config.yaml
d_model: 128
positions: "learned"
attn_scale: 0.125
parallel_block: false
steps: 3187
dataset: "wikipedia_en"
Each number is 500 + 50 x the weight over its row's rms, rounded and kept within 0 to 999. Layers, rows and columns count from 0. Numbers have three digits each. The size before them is the row's rms in percent of the matrix's.

# layer 9 MLP gate, 448x128, rms 0.0828, rows 103-174, columns 0-63
085:426471475388493388497527500409477577453496546377522460410526464513536443490395439434494514517510456488537560468580429513504481543562550397474504471465498451528532527435578498505585420446514527
102:475537557480546406544588519486562531533481456546532482508450544487504472558555377468451496405558498534542431581568542531580516459502454508539486504471564501504490568485520509528460496473489553
100:454557392405563568546613543452492495603487553527415512478468505538618549492537465486441507492494598488448475492519564479507576438505415517453556547487449463531490496512510493492595434539535515
084:484556467509465460475607437521500499517517496651524486483565418474502448424528600437528498445459530489499484458548468475565500500491528408455446451451504512508553479571429461537432504526459557
103:468401488492447503515565462465431551505462508483580431390477529412518481526471470497364520415448472449497534461517500478536496484495512586438545433496440536488484509417629486484569526543496512
106:524454503497559469476478538488480516577522444318463494518521496526406517568467465554448493486460540542448553544493601525434516508584497530494510524487397410517589451483430522523646447514509438
102:412466443467491534539474506424558432551491560474530516511494555478548520451552594543523578531333542520495527495432529484504497528499491505530498473587558555496583506496490430536482507465503421
092:409474446495459550539473496499462495627535439540544462570491411512534524524570441412525515429483488546499435518479469547422522533519483607558542541454551468591472447459476453508445568506471528
108:529533491468455560538393452504401455521390581540573438566504497504625536472468472610576569514482535536618513476442550477477494563477540556508535509471495463427516427559467466479474513446504490
103:476478431529511465417516456524556497435500543548497458489507460474517529598550465584422570489554581407479466467586478501543502474403487555617505577451496535464514601364466510490523553582574534
098:518501554516518474568423539513490502390481445441499450508532473547511518516569549591483470562506495481528587537355549522449523516453517450436489503451486550568424470504537520502570496484568528
092:530542547479431423430538470464593517496530452569634467554506479496536493498441542520453414499514565442492439442526417504482498438536455497581514477511512509562553515517555480459559449469567498
093:528437425535461431493551535416411532453503498523420470521490481536473485480545406468475540519515402520497495605483501553446493565520503425528550572529502475524412489519475462510566486342560568
105:391508431550596416403409542394521476531494551453542425408444379451518522456492413552489520490490525520485521482453578461544520504501486534496419502537500550557514475501495451485597536432564562
107:563532505482450569469418409483519400529463529534432431514573533445513635533496486502552448586486471431534455484551558453491551488416467482506439491510508498485515510573517423550602457458522508
104:508540514517442598499550481574409405462503527469493506504457503502436588503425464530434569395510534464530532468524527425435445643508479463529523475493460470511553531526486404468476484596584481
085:452421574485490563407500524499500526475527555522541442456588538527451479613444496442545544550566506518435604509557580472466499567527525478510438456475428423446520449420564522466535554626506431
106:478460592429437599536584509490513497478524548544549440437504616562454545515423505515501540534520538467535439532469482466519470442472557495504518399582489509522555416563500519576548420647548552
114:519488477471444560420450525539563492500489505457544536591472581447496468559508401436470498613488404507443663463568584527472469496482584442487510495479476411516549435495488498585576489568513546
085:598545511376587459478587611540470386540455491558445492486488561527443450588454491521479524491446448523451515390541540551573532516528458497526419443541457500542519484584424470502552566474476561
100:491492463480501489640494646487538487522522433534443506493420526593532522472453508572468499585432465451509495470517483458556501489542515477497440421566405466536553507500494458582508483487582570
098:545570551522601451445445457490489549507514435446529522490505524455486513500563559517508454447504486450406617454492493511439555551439475527496474478560451516539469569441474558580464473485497578
098:452504503506487475484454560456515472462583387502493473571451539551473487555523455430448486457449521499466567513435530441487506439418511459573492529578446499453533465467452491600426479593564517
092:403514480452431477526516524452465478365582559561520498514409504534515529528464533521558504514418495543562421466522484416564480454566541510551534515413545479421439492522563556515454503571516566
109:429329473527539607546484367521450560475456578525520443570454543526522521452483480533529535554514454434564543429467616471563591440481471491482565495480577512530468489563488469537517487474544490
091:517498524483542544485549581489506424557520448433424422576484515544539527529506465499499534483543555458490474559440510579463529490522584492561604522553568552492532511529527503540383477467519475
092:514578501525544451513496538538551534531500573539484527447486481470627594546481482546547392540495478478439506537567527475552579564609511485553424502485549418428453628464441484435470510526531508
105:446545494508477453510466445461486451435401505545497548480561563523475594507489504541405487391504491433469601522479456515538486511576593502513588463480476488485454481578485444559521407517446446
099:532652576503460452461540573488450485479438477499487538529476494570523498539459505496521432455521458527547485569438482545480553542600457489445541487472539587546513533476654388492484525487616581
111:532397558567487528444515484464539470506522559515521522599441592507542462447423487486486596530520481427422459509477518520502533489589532490466558503548620478570494474564489480580509528392424503
094:470514572571466484552523482444518574458592573457494411411518460425496538558465515439569571528455516539498536476576506474533385448506497436564644526413486474538474487587487518537413455537460550
097:470502514542482569418494500440552435463491569470535553508526435416473476437431423507460510623504493551465454507544487492399390512452442491517397548474458454398512548526513431584487445532442629
103:537451581598534479475434444525466552495576514452416566402489487494518467435430516591533464438519503552442443391506521496507568450493555608493531489469496542521488488521464500527461573408516477
092:557546501601553574514533525526521475508568578512504542555500520517458508530539552447510483452527415541537485457565485531441450598591519515485491482536439552395547534505632527481455546494631477
097:486512533545482511428514524555440479512468435587428440434514505505529431462408478525551540533554532588493467487518606556363478570603575445481535510462465504590394448441490520593527415462542536
111:544474547486462451580498528524557526506568481467507484439446505587504468531415469435500572532432468474401512440577586509569448524508520548568512521560480478392574536559426535523517500558570503
114:458477448565492493441439430454521408515540546471498500569433474515501565470484409477484412587434490536494433471497523546516555557476550504460439490505523529519515539474517425509470476387412439
112:460542533414500591568541471511480435478527561500503452467451558420545540455494494479489490514423462514437469565434573488494591470483472512569566476520452498470531404429526449511440514542624554
095:480473515641510549499449457462442512558557577419584485463509503437481416540487429464638582506484526406491581477515574459448557466494547573519462505580556493499447480485430548457568480500496477
091:562537478496582529525409488437550538462537428470495477537552469434438541444520506535474530591521512492386547568493512538472533511496425535430519529396529547570408537490592542517523577442514572
091:450592441523557522503562477519536499478483466583515603501478463578476527484586530436538516515588436560467534551490460529544523419451444457540489475576530450485513569480536479526564517504485472
104:541506547464507529424489538480545452418520575543586494590504524563525501524465442507370468424498415525472501495492556500473465405453458412344526545431514477537421501467492518539557522614534503
114:521521556527473564594539456467406537478530522521517519460510533588468549497464468502509557512452525470406435395465448505559519403481536564568535464552472443415566527491441458476534418481527466
093:417509479576492586529476537487494509469479438616580459486535517414514460418475533450446504493616487535617462491563465531594565504456456602517456574543487568585565547613495501550565527520567521
108:458519496491475530423534494571485438535535552496513372493463570460598542465488469509478574413523477603454602385441509508463538485504474518530536524526540557528511525492548381592586538423537477
106:534575367501470411534459558434445442571514507496583495482454451472505450580511399500448522548477577500508518445538507564492528535409577549522562531600461424442447438595538524434520559436396556
095:416566479484463582484525518458558522497482493572495474510439508448459523510568553449529594464527539524564532563463592475536519567544436527537590487499451500546505433476614494449513496640527588
099:478468473437505499559560494555491529494580564522498378507453612538433593502455475533496510454423579438473476496529467482540478531520553511482574473444522483483461481512536412546631471446539444
111:509486494532511478478484491448527393496389524526521514438473516496511651472372491467492517480512395486468441441529459582510519515431540490490542496520495539560436466470474420520479507483570550
103:523521511527488431469482513527459527514496482511532504535437472563503433504512533436462574485497475542422477520537544562494505554538397578518493554340543472531584552600430512517551553453568564
096:399483447454510465498557493532424476629418450428499503504570493452423457496509535431523528443538430539558457525401425452462518505501546470405479543531588424615528456496530520599518427544498545
105:483509502525486497540467524489499519432525469523529468524404550497549472462513602508455431486547487539579401410552437468556413506508578476534526462572422526467462534542490471543518442477470486
109:442515523417507466507612541489488490528507511495458483415437518523520489526562486540431472544529519536441450453530627440550509481485533453569478484569522450473458526518515465534547613544434577
101:595528475486442439568447537490590501430533485468542378453501481538472514507418552471482622545524535540558475459555515559537486480489513500556499527564473542557629501485488518466518530569547447
091:497455505508497468412519536494529434552490447493567530562443534530559593450582488473480602372496514516489538532565429465505466520483470441503400420479593460502481555512435496452539486558537476
103:464463433451502594429480407488540426409494448474469435478461565528446492506468403442532467470528438337515508414504503436560466536418482495527419513455587503479501524569457608540592465454484426
111:494490410447522476512540531551473468532553518542517491571427478522527570463559548543468494448489470517443459438501515596460398477496548525452497463391451437518478448479464458572456482413512499
101:494457493526488522549402454464464479445587495531551448437446590500506459428457434516588569531447447548559450458539504394499416491456475557455417511452525588561451463529465460471450528476537536
082:481491560546535478568595444430492505510483451394460465487537520474508450507509389499537489521531515410535479522458509412490499526439539443532491485532507546445428524568613564404548502451522492
085:549566522483408476546543476538501508508490539602465548474550486424519511459445482446429463446499439513488485496504512422503503497475520529583548453394533480555481472489531479511425436393479576
109:533603547528523476441551505481649476438480536551525498543582488558588514439508448508475552479454421577443533462531464444448497580473561499480624390448456495491528466444574503501447522525560582
089:462423553460442473504584495479450462517459467466509545511510529549423533495394444457573524454466464493529581513584413561630486540376528475496459496541516442448626470585496541569442543470432508
097:539487474542468544557467526484465541457543561437517506619462460484570458452482496493436529417478572439494515576550631500498439434466482488467580605464536574543530496407507429511517564495574497
103:423408446401492522474487548495407498493485504471536479461468471440545450504526453567459464469434509406483550470488588514492577510500477448553477559470501516451473483542522473546464540574496566
099:432461488538564483461526463372454489468528528622451421474483559507434563552492527535382524491538519552389566467469473601514488510494423575526519458512547478559431591514465505476501534463501424
103:463410518497659512571488469450477487522483590531408441524488533428417466440466481493460507490586529524420501537474565572517557486466437444520512587457586490491473498414556451570515493405477511
110:519490546448517464410466414461508455517470522458488565538507513480627531569490480499479506547468452595429438553456499532477477528523471479452566534495508515508457505417470512509540447476563455
108:442485357520441499581493530566492433488498483528523465442352469526599527549437523488412555460457472539411499534515507513577530512433476427459591519525462524474518548514457480450401444487569470
089:446598542552507600505390456468480498559519515439582478498463459506498524522446564572490527508440478460397485517550521510499552495493482391473514381450580470456504477521411457501541559438482526
104:412486498579476516467434476547575493437516607511468482452520546538459426485506484485590486484521546519453548462544467492414475604473464487479427508486563538468455460537496547491504453461470487
092:527528487486530487592474455545516530488552532488407463449437486534507499520512515541455428443425493545471528525526507491483569575365514501533575499484513468540628495470513400519496379474440445
098:509513497439488582550548449554472465433415494409478486541429451449492507490452481526508501499434550370522484567443554419563487471537450495506474477386478509590441460437576444546379542497537533
# layer 9 MLP up, 448x128, rms 0.078, rows 103-173, columns 0-63
096:449471552591494477523463489455519544531515528500491600510447479395442490537547498513457494487488540456479541509572474582479497497516526483498438571505553583438423501573627492516491496493506516
103:409503523492538429521458553511377503498451548423495408505479585516486537465489551483509504442549535541491466492523498459477486538461451581501625545465595459526444508475530564540501448476546490
094:510419472482531385435602517484496573459407420499528585481512494460583512578425482498432583441506529572423662444521407546459472483499527539477527476440482465500499490434497488442539479580522474
090:565563423560519508426449510562523469504581486575463493489478448557520440470461492502489510425509498578632440507553466569442374440413528405532502497503461570459457537485461509498477574429533453
102:574570505495506520528492458556505406533581507461469502536543530476413511483618482454531483597441512399467499594512383435467546439505483517496529466509537523524443432553540515548520495480478437
102:511502495531532496444526530480581424464532586550612481538483458537442487493439423469471386576570550523454468507453383537437453498452457453547491445439468416526496549523539516447593428570533540
098:489469490456518514478546536420470444582522521517564542512537491541479479523494389516510482509439435477531521504564499535557507474500386443500435498473463529578441629492506489512447514582475489
091:569586516533506491415442428579472492536487520470531544451474461498442506545390555493492376530519407517544535478421454470545475585465459486492368444454463571522551519547519507443533508554557514
110:433412425590461465434429549531470491521444612504528413508532526441484495515535530531480494494538525515607509410418405531455495486459475542506437584484544547500450624524499453490519467457544506
098:431510521563520582508486451470577553558541460537514458561483480482430502420541554514519449593517601538526397451506524487450519499461495580467541543465436510460594547480432440547502465463380402
109:408478548493568472540476468529466441533570476571546433514554495485494458525530429597526476471459579501547531421458557502382526481549490492498421476561491471540429449502517486470552558489504478
093:520474510557443457503509530512531529492439439403585478483460466525480454519499427458594537540597557476476499530527451472514496460555493483437513555438576549532427505451482514426477516573415523
099:400627536648517533571491512477548475514557477518547521487501577587508505554517493535556372528454459569586509481484497510480527510418470454531416510583485501479425500443520398511511475511498557
109:424461562562554522542568506495508488422617520464526394532529416482506548525490496476601476566513458411476546564439445433483503509493526455508530513538485498491475497537505483443429337390476485
097:506499409488524568497529516603520569575503575550502464555512549478504542573465513490468521537497488509484483468455528462479382571528532493428336465417529547519519524512536486404463523507453604
099:486561551577456449567430411497519504547422477449539473492505528469512534539557566594564534500512542455495521365536512543589492458448486503464499532507547535532539455476455535628500516481463520
096:481514470484430357541544460483559497461514507458525560507553477495539473536496470490508492556449578555547569561501472558435524431432509448505536568546522514497527486489517562505469501635620467
103:499542569488543556595563501468461433496465524525410461499524495486450469547491503531487445482561490491542448506445531556528472590454473464509544464451589446523474640496512484576436498492513523
103:530455534508407464587513486527489548557581515523533499532569462477484545592513462520495483481537459508524451492448566556559532585504475466490514523544483406490530586514512437566498531461429514
090:511452514379590523509492522538503479515547544620555494536496508470470510490541434462384428512482469520516534495493534516442587565529453572466407508463589472479562561461474585517492475556482471
097:526450578589517532495518474518489461487563519504444545484540519389582479464527522455515530402520571508469518561444498463590502538574463509538511539528548514462444441475455462460540478477441523
102:437513462475479534505498491487458546539476488396526482559539506527547395541572510513525509554524526501521540532425595446498444461568422494476393534428493495504441437503429595489488566475398577
106:438501496466560496470498433518510480504535516482501439550432456528583488564538465600485586511400584478466448483446529555429523500461479541571510457446539464457504556425523450549441508483480477
103:576489584510541487455505508455565509443537455436509525447495434423492441471488447470599534445545536474556487554458470565520516514486482505573585559519474529453533498517464456505484476485506411
115:507512469520559438445521410528453549507472411504575455445536580417576514523495537424550483520495426462356545499532512603562523485441406579590501544430495459505534428539428483589568479488483511
098:571413546530524478491547501562505447562548510506539521470494585581526400522491485520435564438550537383577543534521615486468535635524485406493455495527490482475557538518527501525549487510545601
091:534495546432530534335582406495545476503498501473496516479615569488525574520481415562501356429481466491483483463487523570544496439524561445580533447532528570515481565479453552571520469404526447
099:452506454462444455535536485445470432445502495585434541575416500542413589465582542533428429433450456517465583487474482504424562524549508531525529453518506482474527551610450539508557490568526483
096:458608479526463609491476420497496509527545544490410572536504515429551449593559490514485430526569423461503512488525534546478505524495528544555443443532466470491526493416462499553548540451507420
101:450476467488581478488439449412525556522500466484501510431569561510506544472429374547510447440489532581563517439417462517545443481496612443430464511457454506462497586429516549504528518527588464
100:515549480522520528549560491462476481604418488532473473476489433530388550555535461483460508493570459436500529401411489464526528518508544451555482472556536404481499633606520538579539558528579601
096:509432568466451570464488471508526387579422495545488491492515395522471537553445481534559540418553462490580552446513580540541571514554522444379475512478480525531357522491486476520561458525553480
102:480427510465476461387561581534494490538526476542521504487455481453525564422511536419419487463498466598496520434545443431491483491556546532546397525563564551453417487481514504545471546446591454
098:478516457459500549467519492560603478461563534494587511529580561444531474507553472487566444483472482456476501510480487501516507464508539469442524520518482470419618520553553394418467546442434456
093:463556486510451496527490539407459456560440553460432402501489509560521545502496435552503475480472432509580501501479513457522487498544481525595586512582490492487464572487533556513458521510614386
107:530521534429435504468407575466513508431605446521538512412479470485543561678485468486494513486404474638528501566454441535534603486486484444531498470508537527476529584595483463499429518524476470
105:494407467468536532429475510430487497438412506423528434531552517551508525500416577447537480439593547552508477488483504455496490493545526601510583457519496513535531466430568524538508472566561494
118:580534475538444440509498362447499444494464474556493588465485519515528482575538508445483535492464584540534518532540516567485560477623550440534565580463465548517502476439512469479474555412505467
098:501387561411391568462474488583471535521467583519556468381458466484592548516491530479455510497504541557489567548575355472527496493477441481477499479519563531495503507470529570472548475525418545
089:450489566518530514459510429454500556547483495485499528416540527566522498499503442426457487476491495592482473478502569492460575433450560564494372432479562431586531480479492407509502515391560504
097:500415524601555574535469494448471498397519465523504568553439519483498436586537492574558529583509404587500499551462546501552522461510514411539493517523536475476512463559460399438464506426482379
104:572540537549461456471564420492530557510569541543458519610427471501530514454487451502475445627570418568487510471552435474517490514519483533560350489533502585445527458490537398479505501418425456
107:475530534489509441467607561593545500553529480401478535512440492450495486519509476507553488462441448461566560544537443547438437590512488576448527457370523596556546606459511504457517440496501514
094:448514590457491435530488518517420466553483442493606561606377491477532499459516447453539534476407478550496489524524434350399500484456504526549528616532490552515540551462628539506496500586460393
104:508532507453535509546560429543465439460539530538476507391456510537403558499539558366487494490566536578494458460601482488441458530547527473563603569464536454469516562496518655531501462496500467
102:428443499504535499475521399547375498540482442536464488501484453537549514487512518602583419526563520536513475537575547537529585513465549512444419492454499485500456493491506547412474499523459483
097:542570459502454448529460555483497534471508490516460502466573481508514445456468565488471568495443493395509465496505463506517489492478457481533508447508481464417570607462528443546687517376508428
098:516510527540367486472427526464450519510408521444440517516558461528535576433528501472486469548437493530483500461485483406528498534581505444516485579425548565497515400420461492430498533547460596
105:450490478532544534499582461512416446464474447425505581529571520431485549493532503454479503456407494470501505486448525563547516570412451545516506513559456563430505593428475508503483557534509597
103:557465516445559535499506556561542391491551527564420428510502511438559603455644470520513525431538496475511489555546529390459419579534510473475476531531499579546477504416533437519497517459468417
102:549467490573519501491565469517484503530561594532552490515540410568490391502438459547540469626502458485548476504454491498498609544471488519536573460501461464480530424571540392530449510505516538
095:436506503407540492474512502486462451522527414512517445545494527611486400426464498480544504537453435526522505431509563443432533473469503465447463537521539541519633449424479590485492582488401515
111:579493450428482456457559531467548451544471527476572461569537622533485551440465567557514412493403516513476485470481465470472449524415561492511525471540608377432428536593447535478457476538466523
102:488509416478552481557580488489473474509470544546519579470496522509499437481430526484498435574473501510531525530424528406564522464511510515478525450401539538458578582547518550496472465504421527
100:451431454493494472493451515484419438524517450511559442440487570413608488539402544544465572555484569516558537510548521575562474514568570483396540528492476467571520491491432502457493530438471498
113:460517377489376498526522515552527568483450513519407548605558505533505517556544499525500576562470447587516585469537502488463539480444491492436576428536464449552560570509617530532481413490488577
109:524517498468515544533491559539614428503490477493460494498448423533577488386550544503534454464583489460542444529499563581610426470516470492500389515443552537504565556561451530486489640500471503
105:459531538563545490499526577546525465476503525416521493491542435459508538398511587459563526493530485498497462597513480515541577495399447589582510439556581471536480432448531454480514513485498437
086:584411444520604545477417486462482456569464508556521509534494482468507618516497496581493493506500404538650421439475529507533469567520423446474481534477480448482590480555481461433457533569487497
090:493453603542468547541495548502477528551577571463520449491521491515549532563566495396466494513492583533525469586470529582473459500532543642546482521494602496474454513444521501549587511508505453
099:535464505582471466583481562453545447544635551518550541487560430610550462395470519430428481546528466488495421410401540389515600506499439519443456482479511474465563531582499550485499461506495483
090:586529441461468436470540528585581485453511456400483569559547495553526568621511535362494642505526510597426518412423430494496448480524549457401535532471545486474445556465400495509492484515608474
093:544481485525490482521491487460538485508463413460490427501496553430595518549569468499582552518502489556541526618479559440470504453568568474412407433558406459522635527418505539483505408445477463
097:539465441456494463496552585537409534589458552622470477516472546498513482543553542503504426655470529514453564534510486406504433440553554474541503432540465429497517540589564431476462455512553563
100:594563454534465485426476521496467496563481524465491428457512481489552578410570442529478571439485578433482511422546490375501572470567571478556446497503503478487603514457434500525488493456538461
104:521507501383531444465489478518524544534448527521516452477505475529512615520471544515443491442495440504486421523561525545524509578468499564546426451536467568456502465479563464418530422565466523
109:471487548498542512514521521567508542496519455474447518513454408597543527471524525432593545545576573516391538534496451522453549562532508510465427490425591414466519361496457522540501519453498586
111:562478526453363431523395368449463493505513522439530490502490500493522539555485534582417515509559516486548459498574502588599547571572550455498521537524463482468571531499514511417547433416538430
101:508497466530465479516470440497465542504477507479477574527535491553528507551444532419437473536493535537458455453432467528387453445508462450420490562473458521547403514519503510504609523488519571
100:527433694482450464528517411506525599480474468501465553530498498545500525445463544555509445501489607466439456528539537455442436515552511537550421527490467520440471544469423559482543471571519479
091:404499447504527533531504604444460508379515562525441521439439436546495490468521560533446517524476454438571475474494462512486420438491551507536466556622527501509476451511551589483559566519488431
# layer 9 MLP down (transposed), 448x128, rms 0.0806, rows 103-173, columns 0-63
085:440559473490577518503527488511475529518502517530486441555509441590561448498486560504542489449445468515445545513427558382514440504470495519547500556592486544506456500436425515424533529601498487
107:487428433564431461490472580581468516492559510468469541512496525451514393497521489485463514454486523402549422602544478532509588418411413465570471431447544453403509569501534438527604496448509460
100:484491568525502540407551569364565491521537493521464506491465549555451617506563585450412426548502534509534486488463577446415584577556478526503459485450448519471570453455490448506517478510417447
092:472479547485575386442462532435518475468430521418554443516451538483511535545517451604512513587530493445382536467489553574482543524507523591549571496474606456501507440462505577529535424465470501
109:466585490389451596449489491528557407381534431427522471533486460489597496492540560452439452487540558473477496511523448485476513429615513553608542451540481525473554551541459486401522484481477479
106:490547466516510554497469493527501480499586456459488437528494449545480538544560393517454477550540515479596580474446487512457631531509582466491502512388556517498531522459473535506472513475498487
097:473517491439489496425532447442536501501629470472485548513521443458472509397531395480466583515489522445482517567489493437444446477507508473493561528445560518494566524516499490341585511524609562
097:580535485510558496558544517484546577431568531439491494471599528562575416543409496485467487584483520463552482534476533564547452545517560557413527464487431492512495524469474456476496482538380525
107:477545569420527442475542517539525488580554475614473571465505465482417515586595564412470482484523511448547528459538464477473515520627478468576480436549518400571532452494540529460516505464450485
097:475539513420470471491375441548577497609564504471511485472536501499576418535493497505539547496466514475505452521500608531540578575479527465591565534496504553524566508588579513473532515412487505
103:521447494475471545539446452497358517531429495528503531490535568503526440531497461555483475424480484537423426552492518524398423473513460473506514631523442530492411537565507542521444491477427546
091:569488524525555483495488517511443563482417513500474530444473627526531504532534576521579480486448438562561410446564487440479450522495501486367439522515524586513480556435467522413545477496365448
100:438477497512514545518493490433468520443456529553464547437480521543440502521480486516461476481534501481541452496527423420531572495528536472429488483605454541490524424510532529513442489518543528
116:541435390529518482580580480494520486463540525546550478450533486619501494420410493538577547477501529616516549511523473482506517527445532524539531411615546461481499478399426486514465488524535473
097:478584583445521503535382454479522469435421437572499489474488464532482602524450484534516527549520442548531523455486417450514608517484514568464474543469485502417551413424509501475571420491597569
101:361536448585419492415471413551559475436500502520607456483543524479450541448507556579484482503483479522555579549505483477569508479557560546562460495527539550519515554459606498588417527664514528
091:484492515468578455492495477558453455461430459639545534533518518459534435596411405422527526446411510471484526505494563608551386559489519451463458525565427516485568508471533516495474535547496537
103:513493526465404521487576485537624524561570412473496557433507498524457458381605533491465470627500433548562486478434529509506538472554512495487478472470510564568638499538462441443595494518418518
106:540514508489575493501527475431543479515460525438474426565426378613480554526503589509500548476475545509567478472510460487561575526479440483424503509534417465559530532558441496462464413574495562
080:470495530554496499537434448441553478415506467446565478524481476548529504538557475482575595556450591501510469463483509470453587533569538478487551523486515480414469441414535470558532474508443452
109:475446601502490528596522525539511518511503587516473554551542567478550508463499573445577465390563520614509421571488486628499542399497533475566521564458406499401499414575529541385498545492475491
100:403479515525505446537503422477459490552570590491497481538498495514510437482446502443442460453550535537531457533550522499490567489522540354509509525502495543449465514548639477427488464448450540
109:505477563411508526591509426482457460467519562454480554541487441508468464439481559562401519520461579503540516362505420507517501548515555524418601462498432515436519437406484523541521504417465500
102:437475536494443449470568447544490539468510485498412468563485450415466491543533480556513492482471448539528483454444564524577477453551576513538518419562478434467529484527472515564461443608479487
113:503471460513484528481509416479488518581444466343477577512485580618547498556486511451473471603601488427491417501523569483478494475482491555476472441425544488573493539467572534523573489495468532
089:452503512474548409517547562404518557436509489453564476543492567442495482504512518483551493495482447426431494516470604512520503469520561560516562559520541439553435389446433469510520461582513455
087:493477462501494479550490635480445440510634542513467533557485495528402470481508604499512527497452548524411472457478512493395483538517534465490477500530450528527536454514478428548447575566473538
102:488419459471499609513438507464452550547355513509429472520437555532552443482529503479470491483454483489468500510552474558538602538561641529498400454535529552488417443522457504563513413500497416
099:590534589490444473493532555461561525539534476429500483442463479436513549479465432541444544446454411560505486401490501467418435511438495494439550530472473488505484502544466506522501503489535543
104:595450567481508528573573479503480476521490560448478481413440452537484447504434428490500499491469488648409511465520503590445514468559445478440519413485488448458521464538492505466574592496428503
100:422528456552445470486385535540487515514514543409529429508429510495587467446462499460517496572484530486510469479557460551543470516454506513541569515498467504498623475538475526517484513467527521
092:553566432573490485514553540527514524493605617448497516491581484528475480503518499459542594608517501499486385504523484477480506469482467502537397501418458495385465451519512482513479530565497496
110:433523519482601505470431548523534555599565548521481480557490447562531567465545545544541588507561502508603410450532522503457477512494479521565468518501452445444549551565515520508404427511490509
093:411491478511472415370483511546448561496502478511424559578548418579542513436442560522506515540472420543490529540443441409474558491577461528489525521602456496533512507507482552502520448541604454
098:610539422436470588535486524515550437583474418515569493488529544403500474482457452488467499459559538506506496520499524535521487460574436551405486480535510480488509543502501530507522534439601576
108:518475432554467472546510564468460539480448510566454547536569402559534495505401509493460414470484418544532520486459463476541473525617488511432498498614524514454543545524503604559545467641521499
095:640578554520544496556509391498530464623511488617462552554492541574545523514570499463450501466471445498538454404439446462450584477462505495488487514501444516461617503588538425533479528481432581
113:551454450509480462461435443480454501445522428492487550481506510438465432501465538493433497444507551340589525462431562495455554614588449515319452473478411443516474572541452598539532482534474471
092:466560444553504526578499582512489438458504474439520520520451490489560397505525500551421569456521439517520533499527442609504469530493522511544452485479489517560489521460553545686534458520442462
104:489498566439572450535506598545480544447523488471505513466480432576463586558455469465521520445423474511474502503479508523429531479487486567506560428483455476609524510499542371529497519414506512
091:616498539557470483416503508428481512515538595495505417490534534426533516555496518478471477441523459508495611483557469601537553626538540506505455471503421508599483521460470551551473481467524548
103:524496517456591552553510511496391440419374475525548500524462495462523505474561468465475489420590616537503510528474570521579474493479546516509599491552515520541545532524460543524453540530459573
108:569406490554385579464494460444573472446507531571484446483587482467487517511570499538449529486499447455431500485534488543523470457486551489508500517624566517563464595481503549547519455580492475
095:639479511404492511434554632517492536525455475571510510523517434494447389576451518538528565495521443432475471421570544507613510413563555486529486553594498514518488417507434517504536526571516481
099:604391476558493438517426469423488624458502479538413480473401444519444500486472539567509488533490525508508503640491484486407527500439397519434420474573508444468534485457554549529501498541486507
101:540487473404528514434450528578493482469463469538478528538607439468532574608411612498489432491560564503487518386509454492446498545514421633530484460508502530506505466493524489508420465480556499
100:501512581553530463445567484509523529543408533514539533444456527424438545417509509451570550493521501547442480503505492415477516503610534477573414460446410513571494499474528529462493463483475422
100:535548424485553537467541481507515478513496562515481474502494558511539541442441570448517448535530495526528514468496527503568427399523560486537508379484552444482441621573504502521413525565508503
099:523596469492476558471529507560552480445512500524556477496699469494502450450452521499556505374472396545523487565518435490544410486509518544586561432472534501460500494534479464474500554510488442
089:547495499451466557527452472549562470540462503499472533470499589517510480530645597501533468513438492531551544410555494493369538439607505522522533499531473527446540463500466460524441555482431501
096:427456477535464557482385592438523476478485434580479483431555482407601523567521432485519520523442493426555474442562496530581501438488438443595489508569428597538491491498495499540487581459563523
105:490541562432517486537472572569539465473412526485485538469432541538404563478527515446547464455492544440493498487489536429561436584445494508510545611548527584446422507631489495505508509582514570
114:429526507474443524525465616437497419482465547581533549521545486522490471487437526510555485493388528498496507458472358521481587426484553485611518551595543463465503415556553568524526573489472557
099:509519403563513465498541581478475575522490526421571458510600419519534480479462475522482554530503481605507511498483527555516447504424489408513440530513561600488467458512530445485496478486515621
098:513534523468549465408520560644540559503494516439500520563512535522559611444601494551447523385409509512501558452580434518443535468476460534477448511470485565555436537577502419536496481509468495
122:537386548599478488458456649546495392454469490423463570603403479478491424571457515479523602498469443481451516540507503518506503594503535435516554406475498487413504571554454424462493518495455453
109:508521507401512495503554522590475542400448535472411529409552500517453500503494451524459500443477499499556461490551481445567540511511522479507435579524567499518508483452600469554470527503489351
109:509523544479501515469561566463626441489434422554478445493478541490486477547572582393543401547573456561559504521515531560508496430523512559516505441475477541559509390464557501545438538594534564
085:458510586510472501437520516515482488532492460528463583543601478438567564487489595491627571371447466564454605513508562526469523461560463521523476469520556451422483480551553499532552504537490497
086:553522556495536476540474535472423486521454467514466527436474479483566439582505441446434525468597531454513484418553512469489439534564522568511492414426509492478509470565517497390438441480542549
098:476585508470550519534636421470411450506388551415483537520507473536473433573438547561551510436504469522436420561508447503532423410504491466444558566525385482489450429508511501462531531478569490
076:507502526581519514538494514532449507565538555511471593457590484480516562386507575542487449464530478525399546568503506566535453477425492520533362433506538536512547537556467578490520456404459508
095:424603494478596425512510612465506606530526534528441423508405567487482470559464440519590558573498473468503499499607508531571540466523490556486510537443500553550464444549594504539435556543443520
105:450564463481557571447476519467387550578500420571483526533467641535508539456558473443555433490475448463487487489469486544423495576462485492570440501474450487516540515586504471553388528579436451
091:526474469537528507459549510528511551542489475404422503473482475557535440437497598633562583482505493427516534432539550505456542510444452589530558533501505601496482509487534495493485570508472453
108:519471411550503532587531413547428531467487537512457593504493607449506408470565499541609468603526546528607474458516505490483594424481543513448469477558543541421477535535569531488508537467457539
103:544511443526420493488525616537473556524460583527511553510440499582445503549432466553604547444493446547542482459450549498521465453493514614492393549567474422512528495556523497479523539576489476
103:558509467583568590474497484468519446527496512518533437494500472430600438398507559487399452418545497449524451494492478467489443468432465535432522551490402480569459446510405510492466443451508488
100:500536475391589547549428594495440582532512490467475481507514490537508501519399401504494533476442481556427513485493501480411485494522479499529517513529456487458479434534552548572433502510446585
105:541556459484429434497496398361441504485523457536505415522498453516525536490493597515484527552604510475496490640465558385544498386590531483481524488474440486508451544439505435549486566516541475
093:639447457568552524482550449532461499609508580471457470561495495532461497531477454567567475510486498572496519508512586431418518511532512516482468514535528484499526519539410482606488528582404468